config.yaml
d_model: 128
rope_base: 10000.0
attn_scale: 0.125
decay_shape: "linear"
Each number is 128 + 32 x the weight over the matrix's rms, rounded and kept within 0 to 255. Layers, rows and columns count from 0. Numbers have three digits each.

# up: layer 9 MLP up, 320x128, rms 0.141, rows 25-59, columns 0-127
# down: layer 9 MLP down (transposed), 320x128, rms 0.132, rows 25-59, columns 0-127
# gate: layer 9 MLP gate, 320x128, rms 0.141, rows 26-60, columns 0-127
up25:129095126206117128123118133111124161180080106136113139126108092154097074139143120137123179117178114114132095193057119113145131088159143130079066166087143139117117122078145199127198094127098184180127110136130129103101156128127142163160144183097100068137149123101145093126049085099167136105105102164134083108188132190106175157155154134143118100108053169123175164146125087121130121122168
down25:143175137039135179169145160175103157140095184172135164128108134167083195122160129091106132120091173146161074157226103079143106179165080140168094124130127181119120128126162137092112140136159137130184125134117183113118168082047123183142136155172106100147155116119122118144112171142092196118116096099129113069110145118088145149122109059132095132152112145085142182067131154113149144126137
gate26:162054130108142135096176134103123174082119098174148169148185098131110099126156192138132110127153160099160126094155153196100129152149132133131084140088185132086122115116135123158139111188087142121131134059112119062137084118167122109116139149120167123159121136188183141122103029113113094120155065113092134080152147122152158148153081107124082102103143171185121100175189071106198109156115
up26:058106171150114099131118125148117145181107060142165090064118073139111104149161130123142170113172202126130079120125147104082137133130181153185106126119192134139102123081162108106130136119146148134132124159172072129101078119146137147183133096169182143147130111111087141115104155177093097086138081143142100139132179152106110137215181119158150114118129174165102097172063135121154140144184
down26:155130099131086158090119103132120161113137128128110193093134118121126146115107123120100133086116044086100093099125154131176077182155116126090083184096102105125124119108072111129117114044118090104167157120104113097116104042168109163089137130160176119061154027118089091113146126127126113164172095082154168152126133090164112110120107101092114117142137131108132058143155158169128105086129
gate27:148117162134155156135120085128105095103194120089131124135122193098106155102110087165120080116081143088120089106167115105166156122107086068155108123148124105140167126112163091137099139150094134126139104169083128144129126055148138164113143118092086140124174136130127147104141092167185062098087146164148202167102175112168234105098145103081147145111079132121103160091085121094143157116108
up27:134186173067172113136091153163151129175101140093133158167151119135128120140120143085115107045158169112141117133091139143079191153099073116082094102089162110158055064153177117097160137075134158104152128126104110089134175126122142129172123111136114124101122111121178098101135078156120101177120087191095120181145095158128114196112144116127151083101106148098140144140106106134099111126065
down27:143156109123128157117127081052107144143151127125108116156081125049137071147129121113079086172104160135113129191141110070109112161115159114194149098193114112124143160137096157096118101128092130097137095122087165133120154150070149135089145099106098152208111108111083114075137146141114169087137123145160145163108186139158139133128125128114153086125181134130157112090119075169151103110199
gate28:134124132125147209111119136076115161133152150147111065097064081139118116209162158118133125085159137095161135152154118132112054163135149119095071104154104173073132135166085211185071093107105181038133116088134140100133129116149122185105166145094090141176103111145093119074130135159084153136141112157046174111159137159173065129135126163128083186094157094154107121141136164121141138097153
up28:154162104113188149195105150117109159189149089181153075103100087121158163094186147162129104187102157117064088127144155139094149113112082148126141218147157139107135131122112092118037169152196113101091124181108131148084155056112182116112122166121105186100137095079141144102146147090158121128132152111058107136121111129132094123159142137136108102081127144139163106089191133113156112150168
down28:101175144109118108096102111096139087103145093114117106147157118115145085118066110078106129160122133118104140139109153135164192071131133131169161152139142174103179166090135185110164117116051118110175106139142185173128143092097126143166108153145180089181167159114126089220136176124104100096149138154144057105138130102171107146124114141198171103175108191133116181112078145130083113120122
gate29:138145135105113097078130166145117114159119151114115040170102170078177135152091130141117106137135119098146110105109088158103138139120190085142100188124167199153191098098163136135189102122157133143147145137099140101092093126092141101093124146175152153127122140077093164124078118077129130129161147126159128106167154136167119029109120080114132140102115113168095178117188140102112192090114
up29:176145108130132112139122147145119118102120050188132105128122066116102165158122110108157185098112140151098150116115097110081140137143122160122160105125117154131150129083112116162146134201140141133131107114116124138095138188167154147104094111118093174147147040146082154134120175095120128129142162127202139087092135172091161129191035104139180116161056160114184134155163121098166098124123
down29:172121125099126151109138126172112105172096137146100128113142107097145217169065158158109118127125162124204128163168126140134125143175128141123134146153123103105116156128186118143110099104189174120156114142148095123170110121140167130128129157078139154153186123157173153108122161156184097049166117081136138155095142091119171138110185100122103081162150116180099164141078154127186111141092
gate30:192168133162145104134146094115110141106147179124121099143134102083121103176104136045151082138138112208092108159112138135123151155105109102132116101138100131090129111105099131160098247172127098117117140056122122126064117147144110126127178085184186188141204143118169138153225127141107111116146126134143151180104152102149141034066208127090102162122120139147085121172090116130097124161170
up30:089124119164133070107103131182139126154167118113092079108150101137097120123133174080099142104099104156100104152141129076064084150141143138145245102153138095121089147082143133122145153159129140116102150132133173167163062147145126180148184094108130117166124166101124142144096133129158167084169166159067203135146187023168078119120116100174074093133126116135158155146132144133121197100128
down30:105119137106181146173077090095110067108102151112117145140185110117116228117073076130051042090093153109187078135149106169140075115087106117124100104101118089115146145165158126173129112157112127163146108112172163131187154188000101101145124136094109057114171140129123151125102100162096185095153180118150169106109112110113084147166149105125159108092152128165145104140159105090158135153181
gate31:105139132101207159142148171114107095094141146139138178093077106091143113050116103083105122120118193094109098157074122132131109184146098134141156134093143092068109123142152118118151139101122115144116059169151173188062144165126118113156124207150113130098145065191159103133127164165099161097195143111114142152124125076074121155106097143108124086131172085126142114098058091139117143119102
up31:113153108140130158176120146139130087152092163148097111126146153124111146116131109164103131158124107109140125117164080120150164113098125095116093100102188146153151097144101122149099119129104107168113099129089143115112191082115138143129165191076145187107086135173207084162179109108138115118125207103130080105119118110103152122156089113148126150154126135142111149093247163116135193101171
down31:080109121145107118130084118118158095101155150109082108087150104088096079110168131087182138099113089113105122076118114166125136178120092157211112111164137171094111113143067111124105120092148166122090100093174121127132153141083094173092128145134151172122117120154132122179089211093131192064130110151149157132159146128108185145145139206145153200182135179146104088100128066125140112104119
gate32:127154125133071142108087161173132153166119111109148072041120128107149120148165106114137110116119109123139094109184172161148141172164154099112155118168150178105103194154094127134088143169147140070136184200175117109114125152129189138172158172133127105140113139104140113124121130075106128133115139169106151160163185116173093125133158155101115149145097156078198105172090131101162140141096
up32:099164133166130113055201092104124132134125111129142108112109136066113152127126130143108134193100120086113122131067129086096139135158157126070117100073153161093100120096144116142148130193107067130146175180211097125104174092160154125150134088107052119099168162220125126076150128098156121170101138098138154150120123203090118132187075100188171104095140138197109197121126150126141128106109
down32:093119161145126104118098150213177110153145106111150153187104120150133111134157184151124137094141168145079153143143095138147105118109163096139147100180170112156154147122174133092115097087166074076141129103127159162132105157081100142124066177187146163091161061161147068045145083139130125131135160108148159065163088113155134092182113098115082087109118119163070139103122105166127123152157
gate33:137172129108175100119195121103165094172217143101083138140083094098152155150162118193125125116109090143114135091100129142133222174112107149072110084096154156140066135168090104127086162121135112104149112173146149110149133139114129120109196159138094094143143087131093135123059168114129076120150154114122110090071187142149161134106085080125134084188138144162097115109128152132155125159084
up33:168162130154163117120161142124110119112199169144070143148161100102099133113120143174106152117090122163089131107136130202086104169127130122135100067111154174093129158135070071158107236157146147099101070106155171116101168090113137155120175160150181057133100098150131138112099120172139079113130092108098110115074159140154148124126086081104121138110159110144094097141104137105140101148063
down33:159085126094093129096129151191128108123162123184154101101124095138190117159146178175148135093145173099148104127125168132139110114100142122135173083177111107122165137167052157109052141109139154144132125081073161111125139180056115165145157120144135156152145159153170119158146131197101157144160147176116128177140127078127149166119123137102123126126137082117098131137178177140160193073117
gate34:148117182196142128153181159087097134152157183119077122130126184165078119121093119053140097172112141123145163054105169097130095112092130134053072124143133111131152153145168125106178106138114145180113173062135151093143111080129178156078119139094139122080114158135173091144125144127127084136090090118106095178142092184099136179158148119153125092114095126136096113126131153143109133152118
up34:107159131116132156162119157161121172067159092094163095147136117130090188148119091181096099119162128090154090113072138098155098138119109144128135101121128120115106177105131097142078139108189142105164124146158117159155166141067127186149179153146137148168127126167144168117144091122150036109064133110114082157111087160169179169099232134134110129169110101151084101171105176119126109134118
down34:160172070134132133118090179133168118145102091175132118148098117078130214228097131057084179145024123154113136119094148090126133114139156144103104123185119138114111140210171110159089141174068098108151089083136101133143074123094158132131135148126143141146179099096098082147113116111105143095160164156177185135152092144123116126132122099072183120085093199095182166120124116115121074143110
gate35:107114150140134077143099141173155121173124122128090165167124172076113097145124100126151128114126127163116130146072104171105173102123152145191192101056124144076084187103120163155069126167087143106163136061145136159208151194200087177175152099161135121102180111144152110108169088078082136108122112094110123135136169083122173127098097167120083154083144141149100144091088071113125122135217
up35:029113186171071081127090096107128135140134140116083161149130106115136166133136143065084123163093198129133093099071153141141107099092128148082095118166144111208085136133181115145091156084134144121090211104101132113148083090122192063136155113202101096124114132147134131201106170066123150142139125147155128116119119149158091098103141207071079120131103122081155185089102140111116088116128
down35:155162144098113116171099102135194148157094125138195081090154138132155169137146114126216119072109146121158107146112154132099094155093107112109133091107139136105159075113138166096095136187158128077179134122164182108146117175037103189119137188152115146182099143141116129179151160129112089081073153123103155161195141041121165123076101130141145082176137038127107126154140103095153084106119
gate36:115152097173199063122124104105121138109090157067172047106126142158111154112190110076170133196120099104148138135147111090101113112114183090153140141144163089143149122139112148118160126094109121087060142136130104065070108190161153072119128167129132143135146077138160056123132088153105154155122167115094067102118133113104173113102091104112146144108140123129139139144122131136126119202096
up36:075112192121101113097137188094152098155123138126073107133139112084171113117102126092126099170125137098123140119131125129071147112124148141086134159083124153154157165148108138149139096108096137088139185145150052133151132137180167153142143171122107133159115118139118082149212150110148203137106117122094158120044128140099138100116113089124105088099075125114138096139107115112145127073145
down36:069145118183138146096158160133137146137166113115147099125136130108108150126099167164131123145136146094135123127177190069085138121116120173149120097157114098148182166082110135132116129132080147132103143116207125050069147128199127112175104125127139212141103075106071157092144111159184173112119135085126167092034145154075142143106131085122167111152154121179117165111164118112139155110143
gate37:105142106112101143193155103142142112098094150106116162144083111065103117098127171086110050161161116146110125113103136112145073121110153084117149098170121126044183075198196133113108088130147119139129088060134129136123121147145123090152139121136112144069165102069071164120150134135086157096131125149106104096123127132179101097127159038133147074103108112169116096184089182088163142148107
up37:121169188122173103178179144166191122112079163079104173154102105115142161141120153128145170127090070115123156142128151129129106165151158134085173078207093122135097138152163115089134161102164113075109149125152118154135126135158171124135147104133085136129167152091122072074072103100161128091073121162140091149127153093146098083105159123112108087106158126161127145162158077122187108115145
down37:136178097116102137048143116144139108119133102156159188095088098135157128146108118103105136159160191132117131103127129137091152043103079100101075144144103077087133107159142144093128142099136142095075105151157154073190114119128128121117112175164131058163152027138146069113185134068098169105149079143178169119147179083142061156133104154110103123164096141118136052147140198099141136073136
gate38:137072136112100107100102121152112152110117131163123058129150168150146080129079131199112155080131062074061064057128089146093201170165102160093146137165156072143118144113159177146078137156120111083165096105137097111109142047143115207088144082138081141110080157092106121139070096104134133068118091106085110123141083150116119108184150051189081148078131107143162091153085063095094089058147
up38:119094114077110117153053160113173130122140099086171134114069132087099085150195129166182125160183137140130139119088135122150125156137104096135050131112137101134111146154135117148063119223101149054142162155088098109075118135136150076116134076158180114074170174120134099231146149069136107158106081159092133108159105120097098097063178062164126118135141102177082057123092123055135112158130
down38:130119151166149179186216127082150049198106123127155132118136145078131124035149153065121083086108173126152151182092122116083133099145147133156120127127086153104186046126121091114163126118137151168156109101156110120167140099033072109154130141079135127150088131083119128096076200195132142115120134087086098129169145128149112177146107126188191091099132144117117087134131134148155134122180
gate39:122113042156120124157116178143105068162088089172149137134141135125117101134148164099127150107166058170070152082108121129163133076075100114109133149104129176165149120141119116177080162142087166132124157123066113118135151149124151146141010104193093104230110161177155116117159163142115163114124104099089115117156130112127136162148147084107098079113174117112148086167126158116093123139156
up39:105183157116095177150148057132136126131164155130124107135147180098166152120128102127173167168133137094159089139164151113147094051102100107155108130098155156112155141141177116087072176042119145065148124209070117162156102145136193084127066126078114138135096163085173168098106129158176085126152112140053124110092150093124161132126101173165147068091104151109094179099151134159143100101135
down39:165119133145164099119123121155096138128105159139128159152143104086176137111185153090132119119073153153108118140097168153141109145114099098128100147175195134134078153170129133160162091129097149143137114056141197103142093065005061145176149124137091127087103119124111114126141087142151130099130117161083143154099062105138118148128120088162091105110174162130206104141182111118096151149123
gate40:129167108097129115128203125179112157114099091128185162118133162132126189127170152097111101153103108095145151133119204101170157149148162133168147098117120161091103114168142111128134168137179122096139090149131145108074076154113145073157125156115152123149113128093103128121185144086092147202111107107158116101150109107070087136076150138123082050114130098125100156179083133148082179159098
up40:090189085091092099139122073145126154099082143120173130149157121113153098178140122064210142126150110177131167112165090140150133067134133149101092102117093147191084095157123141165153124120123131151188095123142079151135122125158130111099147207159116148156107101218087163099103168145116132134062145097208130095117127169128137098145102117107160102079114118128150123093152165080102108104171
down40:136143104141131181092121186175083143132172102133088113118202134076168204132168162180171168097147155057161123111101150110117131092168119136134105102198108146123144106168155136143180136123117097126079172148195143140130162120093137149072095133087149133163119055131101112149133129154100157134154138130159110129106098162162129082186164132130120165165120131124140145073095163160163111183153
gate41:104106141148118122167105170096133104118145130173129125096092133098088087133135156125128171128132134161020179118118094152123125136084134102087121168087109128184103142080080142106120137141169134086169074043138162104076142129157134089195108097107204134140102119082099131113098082139179174095108153093088117149084149109139088158138133088118171105168151045100133130138147096129090098146109
up41:116125176141115090120133145090116071155177076185101124118104113120193132129195137131138119106065131063123129090101107125176119092131129129099084197170178115089137146133128146091118150156120125111167122133117149186120198130134113124158102139127174130110125108125132125159135147172140135194114128098151067151095085142090100154150095082131161119151084136131142110147155070093137181134197
down41:126106142147132154134178139166109112123136114123136130149185128160149255105176124169163138159118061109151123152118135140083137060161083108127128135116134146104110084162140107110144141107150158208141168068153113130117106127122179126135110183140144100160147130101124167146141167114183148180132110127128129101179124146140134113128143190098109126123156126154157069168145142136105142104104
gate42:100130202097090101143102084110107116082178163112147106085017159152193116143128136139077177138171134123115058124136139158085171126114189175120069099119066143112144109098093163125119091118147074159096166182083121135141108163179115082079135140103159172131121073171191110183126116107111108145161096121107100152082100095129112175141124070150105152190132115121120114129198107144130135154099
up42:174141144172132139184103123144126107170155144118156141109146120124137131124133176104150187137146166085124187150130154107160174125101130134080124107098209108181157129113096088110119121116083161123107094158114086116160116079135114113126034035092082131169119158091156123081127088171123116113184098098144078052091169123126119157127172105090114107100133136120111179127138136165147093103116
down42:121096075098166082097105111135121102158091148130118147137172173167169183122122117155125108093162126162106101184140123094121149147148134179108134149124176142111100168100142121164110118158094132115115107093096074097113092118109171125112126082145138113099063130179073122130138104143080144113195143111140096071083164080160122146130142185097141143123077055118196099084114184143158196122123
gate43:082156135096152109127144170074184096122185149089112105089170088161192125099098162176182150114141154133066083102095134065100060115121114126096133152146147116134067127088100053072134106161101116120124092077114065117133160116162096088145139106142164125132080119139097122105174140121154171122113083126162120141115115076107141128235075121097152147163136102146142145125157106086093122147185
up43:115144110134154118119140140109095114093144190121071123115156096110115104105164163133126149122135149135109071112106126112100103165135077178066157123103079093082140106123125129134093154139151125163182075127190095197122097083154149109106140117122180097091103111065112085067210130120198138120070139126108073104144120090132147133130170121184108149129121124103108081155128087111058062104193
down43:188122167154099101105119103136169094112095147143167103143126168140106180145122125158150137160135111152117136141148101165161144163071095155106123129146111146119109166101151080144136102098139143130140134146134160139125106136076196075114139133070108108158110140186120126146051132126131115107144142112167080137146136137079149104080086117071135190111100108110174112214073126128142067118126
gate44:100164125167137102098110107132087161114156110123136117081060090108157112155166079090148101146117127126061170120112124102128126111228130101098123169140159158118097178119088107150148135113122140100114132135189144122185112156115116187103183071119115069134137152201181106120109187145114109073127126128151120122106109138134103073169148142107109166129074079103117128142136173157153147177149
up44:113122098065069143152146195134097098164165141164125129170070133043160105141099185143121164107134113154146131143163181102129143140100091084130137119131156167144144139093163146111179131101140143122086135112121111120112155086104120168199172121066175124148097089113175167118079132161112159144111162194148096129137130098078131122161144100184137085131129086128202118094084093131113129050130
down44:108132130122122178045121163064142170119115130133102127127135108129148082126117161137110133126100157161134180142112128165133121088169100121080099184094140218094076183115137146107138137079149143095134179110106168116099072183152121177081167164143149121104149164150116135151142162152124120139057181113172100081089146111150125116139168149076057112129121080093161171120129157127073066136142
gate45:147144083181150157116136131164087089128152177090130119153137155172159127136133143167121117153098169126164134097155145170134113157088180124116128071149184108123125063124092127145119066139121125179085145131069149116124112142176120101114105120111147114077192112145093107070151128175143135131127121121176132146147184109136122092145109145124132167093132143188112130140154171044110138053148
up45:151175141119118128142119109181131182176153115111131151180144127122162121120104131127138093100179145128097135105106102148122133125058157133150118116123069086165090093160156153129147128119179148151157096087147139117069109090139129143074171157127140090125090083158099143144099126111170121180142064109110128111104151132123127121146080149160191129060111133108176117122139093095163077118093
down45:188133111111104139130134168129176133108137128095137111202145140111080124135158121092159085135171126126135125148161127150117119053162148120169126123154156100119149103137144100066102136170097158132158052112107120100113162156064119126114083127090117113105107152120158085132101094130145132147182135139116124166111187070145126123171189158141120130140141134116108046117146105133170131134201
gate46:088104114171155085168141106152206132127158139098111029103101174137109109190131129119147154076172161165127078087134063085169152099097131142138143113147107119221136128132103162033161074127145185104167100100169079142112186109133147102109117171101155060119174089194113122108127139067149119097121117096112153121111127165103084106179117124091205153081110135144120153148126130185109142085170
up46:159145193091152139191128072124140131129163075180141088105158116144120125101175152163055128129099137124093119158082122223112149160102132105119102138125108141079108132153148074148109149153078095143132127102136150102066118127140139157109146155107094086130119030129149121174072089170127143113156127108086137156118202127126116054101107137247138083123131096122082089074154128112136051128144
down46:134137117095094188144138142097200116117141146122112127142112155148145123157162116123086127092105180149189183166075143114161112117142155160128129202093068139121107132163115155127148165166112148068120162189161122112119145108173119176108147103136112179092164076091148133078073099163152139116152104124110152173087081166107132110146147127143113117068150088161157123142117082099171091084116
gate47:126141138123069103108157079112107181220131068132086071156101145104118126113170113094084090037088074138167101103105148093102181144090136169115147125102125172100119138108067152158188132138057171120084156139110136086115104092185076164079163121103182128080135089090175142120072104134119128126145133125094119168068115144107121139135086107107175148089109014088188114098123120161108116157135
up47:055178092079087149086147065115106127124109131095132161087132129117109093110148068083146112094102103153171142152087080084113109150092151084123081130130101133098082179161157094140122113141102105123117111098135142163103126137151167139100117163166073103150170116139142093153188105179123178127100066109128116147147169139060171101144076186127139130137090052147149123087189112110153179150147
down47:128166089133132134120144163123142100131120190131148104075184109132109087133116186125139177093137094132086097136155081116111111149108154158094101150107128164121169156110112117081125194139120115167140100161119106135106122057091160101101140145077104112144151103106150096194112113151142107177120113094112144100179059124157137110101119075093153093158131212156136135168074137125073138159187
gate48:074045118102089130150152219115109115118123127091124128077070139091107107101155128115080099130106126100179080048097146178160171103132080067156129075136097168138130096131175073110123144134126137084098104161073160084161066158113106185096117105144062126139123107085152105082120134094113130082172100089110165153161114093129093177172118154143174119170079174094105119150060123093146122154089
up48:106091120117144164133175140188136123224154166134114154167154148121126091128159104145173097156220141120158099118186134113085148096101120127116065137066149174195142048128070130134140145142074112143114118136094102102135171118179142157105104090082127146118157129213168160066133157107067156117151175153150136130102069117130143090092136131110181082129144127084168103130141172108117089062101
down48:154097180118102123111080081113127100135092168156083199163088163098106158111139157084095172166122144129140123119111126131145075141160112168144134161184121117172114145143142101120162152196135100144135128121093140107143128110142147111170118034182136130142114103107122123084138123066124170104084092130106118122114115093123128101216146092175151081135079135087029094048152107154104125132088
gate49:127081054145122115132103168193100106158088116117113162135126169124123087205158122155123171130156142153118053082151168158120102140211152052072142067140141155097178108130153087127114146118135113128156102134124148190179152148163078163169055164147134127087120194109144149088096082132119130101098136033130137139040110124145134211126125093142105157051126159088142143116159133149118108163107
up49:119165140178182142102148101149128154086162091152162127114081116128111130115118105113168156048070129071114125079140105108147166092153100166123037115156152118204164142086139112142151143105142152139097078115111136120087219121136135101101091151101114082130121129135072226142135155175132104116146120101123156058124114124123162081101157103134139148128109129077104100120126119125169122175118
down49:093144117073059142162156153123162107125129128074095123171126122148137159139126132205174142172127153143132099150138153110127107152104098126059155148109195132122156082156161156086132154132100144162198142136176139181179106190121094107158103176115084157109130197153110071107098105159108052159142103164122134175245103100116109152146076181143146139132135108125122134110162153145122088077144
gate50:066104136124155130184178078133092138114076142144123074146122167100052129170165122147073140078125104138121112079078121094184171056123127088114083086142076089077133179183135140144101079112104150114150142108120071094174107149162160148144100113115147163134123150144133154145157193170161159079127149160098089126126176127064119101160128169094114061089091127116138139118122170092158153052146
up50:077104146051130132099118120142102174085124171153202097075055141094123119147186119127169156129193152134149138145087143112169099155129105119147173114169068173114093126039097117176126165198152179165150100145159156143181140147122158151155135121141164063160149051091120215112148098158137095112140091113086100092147157100121123094085181176120139091143092105085147158100161072138157075141124
down50:114144087116162088198153099113169130128168110150107109121136175111076145173068119123118164177137127126093081078158088203116206067067122104105102141127089066092096166116182119092132116114099175070162181135127095125102102155116118150133104191137135173114080136136085149138080162122142141162108109178134125137149074039188128138107084125137143144225090156153137104179136074189118127128147
gate51:125153135133115184160118152087139131095137144097155143132160145147067096137077116146103101099163146110100183153165127128139092112120146127114130141146149116113103178119169181140101103140070133094117144113116137139101126205057185079122144077130127135162156145149118110069159185143091084110154151102134133107132132082161161156137132130128113105190094119141114121180084153200150107156191
up51:190169154120114102138116172144149103133127081144101094117124109171186126090180146123110097121158194169177049086181138162140162175134091176054111111131116150130139106115116096145089128078153120104130152117166169101152140135141140182156075131118155155122111123147142132152156111170158099142117151077117152114161059090092129083146163105187148152097175160105141086125179105138062139160094
down51:124125122094182131129137164144099104159090173128152119171106173146080068101081103121148115173127100101085142169110132085106098077089171142228101126124081130125152115148146137091109138102107107102113129139149099097137086102255095125151128162112150059130065149136082152109098106105105104174162197112115124107100161057088135152176104141116121095169181140154115117131152095092134142131099
gate52:087125136091183122101150082147085140178158228140097121163126131077106106120066103139132146091103155164160062164154145115082114149165154090098076095121116179148148116105120087148159090072044129072068077180133107105127147039127079154100149083007178129112115112080166110163118156121115137096165155118142146095155112163150173038084129170089113148093111144150132113169124096128141155096131
up52:134113141133168071103089098107120080099099169100100109111160161184102135160121144148121119133100144146160133083113116108125098163211098151110159178118127123084146138150165081046109114096120151093171145124128153082098130219142139086167151072186188144098054115109134133121110118154163115095160128180132105079165181121125196047131087100102133110090141140158151133124156119059144115168154
down52:155081120161142179083169144097163113126103094111120166160109110100166130126139123100070148152130116119148131147143120147156111085141157153157104091128144096130128098168104133101143109135175085191132134166168134212144098191086159124073127073168146165130177124167104115151084073122125137163225177094199173175188096116081121168120127155157131115162129137114096118102069098113138123132124
gate53:130155153145128065147143057120103157084108097129175118122120133112138143160073132104147118179105175133143135125053107129112139112112150084114086158163157179110176127160193158085119152134137121122162066142083174078119072100126082101110102108122210148090129148147131120090105109155088097117156133110144159177117064113077120133092125172044096179156128140109110065181162148111117155130177
up53:041131162074162107099112110122133129119124078150123115144138156108131152164063101084133159120126148099167143160135103124169067118135104118132047119127121103171122163144102114129145104072131131115123202168131092114140087081162173083147180136141099099103065133077138123173100074166145142125176097161122165077099159145150098156125111109110100074101108087036076174108159213097150102142115
down53:078088145130127108166117086138083179072112124078136163133169187172116030173144175222131141217136157110071088170130114111122133136107109103157111158141130058122158168114131145112146163088091088129126106160090146163108092099142127085147147140134126145100153153150190135093148117118114159124144086111159135138113058111126117144132131170143096118118082134098106112096160178094054080152194
gate54:096153129154128156088171095128098180184191165116125056067091116125121119157158113158141126139094126139158120104069138132131157127154191152122090115156142167097092113112128112138139139124099075129145105115154133137085127093186130110140158199170135106105166060070126115072055120108125129193160136167088133173152173111114135130136118062115142121139086138076114144139191126134154124101126
up54:140122111144104168077126104084121167143129159173130142061102036153105153208103138149121168146108135126141151164083151124150165092137150120162136189142129139137152101090103141119157072159154120151114131118142149135162094084141152113128118149203123065166110065111136130096123082140121120153097127120100143193123153103105174197167159084141117102140102073137088123182231122146112111135119
down54:177075092137134144138156156169126154137089115168134117026119108135146071064120085073133114178138072088121087132121068091104128110149156167181080151108135066108151184119080135078151095096105114151113130117141177134131125146112134143107116104110132171131153142120098141157135159154138083095106134110068099136104132156118041171123132128145069159146129167107062117132095146096109127109167
gate55:131110151097138061117100124166199079156147132110097092138141081089180122121185194120137133114060157089130186083124121083126159102114106144123139169137080141143138187097121085144160082074119153128145104091179172116094117114126100104159098153079086120172177125042140178118107141113156166165151166103109176159150097099134076112166122134146115125128130120085131124155149138223126083105104
up55:114141078125148136180144119118121132179097160111078177084148100138109134167146108145160165103123113118167096102093112089110107181101126143115165182127123137101122170121152122116154104180154129096126034159113177067096114133146110142075093121126130115209107155103118126099139117124143215149128155189173147114128108174111203186067064163102120110158097134114164170088106147165142120103148
down55:119130130140121133123209123100129179143065078123131110186112097118100132099170118112109117126121077087108083086127072123118174159119134093045084132109134151147166113176134125108120119136111157071112135138138155125131116147024130099129204145132089152160208118160133064090161171193143152138140176124184110118109128114111143054164113127159165143101160137130103124072142104053106115060119
gate56:131112106116192125132118129161065150115090126166122079139173073162120132154080147059154114143137069074117114117119133102185058124091125077103138164155120153125152110137120124197093141113096126116195091125167141130069136134099128127140131135102121100152140196098133070137101143203092167133145058171149151157146132133120108154134167122170119146120150126120157123163090185133146110146114
up56:135113188147125091246144147160111127147169160091110098160114121134166135145121173184143107123075206157104135139166120108056133162155114165108134201142106092117174135110064086145127170130143139119137143064147125120144110092117099112193064134172130137104146072106120117105165121134141124088114166097134143101151152105151088117142153117149096087084099137140093136143144139130172188208131
down56:158071124182182167164133127152106066129145131117138100119137133184124058152095123050152138133115039136134119078108104098166108110112109115163117151150124124088138110152127104131088109151134133179155169149144175123109172148134118107134072062069153087118084155124099097101102163120248156100150135212133160119074116136107119103081128148157169110126096115120179101098130083094128123108090
gate57:083121115112124108118114137115124133102175129125174084179185068115143146108201088132151059104140078124054132123112074184081096110113144145148184150143129119187160139140114171146133156148126143137101100134133143130096124093108194168148092101122112156139122166100156097127091116107156146129139200130111108106193161119162178189092166157146120152079097047107078062159086062161121146086093
up57:121120108139154106130167115047137185200106141111130119160159175076122099190122169132178084148045093136115158190082148173138135128118178126139103151116075127212130084122101154143164135135159121131117143134102177128165134156136109175090082097152126124118145210115161131163162126099122169133175124113148169080191121118149157157123095115161181101167100074079098091146145104139116172166075
down57:126110093170113098114147098138142128176148147074132106147107164114099014090117091107146128102135126146079143175112098111121141123152146115126090124156151020141112079133144113108127150099188097102174119146117124192069109090200127177093155134064132088139111117220159068144095135099129113122127169092104120120112155186116091089160128145097109108131173116084166155114143095114198081116154
gate58:084140140093166078116128141107057091111104164100079083115095191145152118131138132187114197096169141114109128137165083163137131151154140070107122137146145103094070159088092154101105150151130098122107130164123127075124137062134145153158097158120125158168158091118141135138100167145187161157069145127122104136112113052170120134126099131164118117123074088126149121110106089132135127136087
up58:174172075130122162139105129117116158107109047128167077167201093109092135126146159119150054144132108137183100118094165092114059149151159187151120058145157107196164167174183106158147128153141134104170126146084102124132120175108152120106136135150176056111157170115110101103061152108072132095126096150144133129170146116155078150179079102135099141153173128097111158128119111140095133130140
down58:078125161168111161116142149090055159058095166085089122127118170132136126153110146127056087154135102135102129130153147124132124101149107172091111149124112158142089171087116170151130162072180105107134099147116113130162147185151100081165139155197063092126184090156120082118142163122161127125127102116090120102120140132079142174089106129165187119053126110133113147142100106104165118148161
gate59:122135093183143152124150050082138135136129175098136091125158119192192111186109153145129080120162110090175080178153147179178114146154177130107109093173183096126105161133142101116130122126112168115137100121128116174140125147139139089163109108134120185205185150129082071135157190150093080083091127149126151195119131126185099141122092140141171094133081177153139117154164098120170131073188
up59:093127144122143203120134146131139115148129135111127156129143144099153121112110128117106137110167117134218106077165128111028119078176157092095137106101152199135126163106007135141088128148178150121094126101154164126111141097097176198113180135212098184120084135080162057104122104102111158115096158109107119098178066144140138107160109094117123142107174151116110072147131126147126123118104
down59:178193124152157136142095133166044106138162143141114134129078147219108156122140114123089118145117069139092135140184189153109158160166117122070141083165130140121126152093152160132118127101107090138093153088124066107128116132171189090135077162131145142152103136180121141178154100156171144070108059023064141138093157133127132206095114071092124153111165085159108137133148134107100175093139
gate60:127134133128132123172106142107085124105123127122148103139084124090079120118130077152094126142133173147080136167083132101165162117097096152074100165106178214158141137124122143121106098136174119115149158088148110116132090123148141123122158112196180124091126087145223114084120185079077120150090209098105072160173156139160166129135090222131175124134091143119153154077092150070116094140152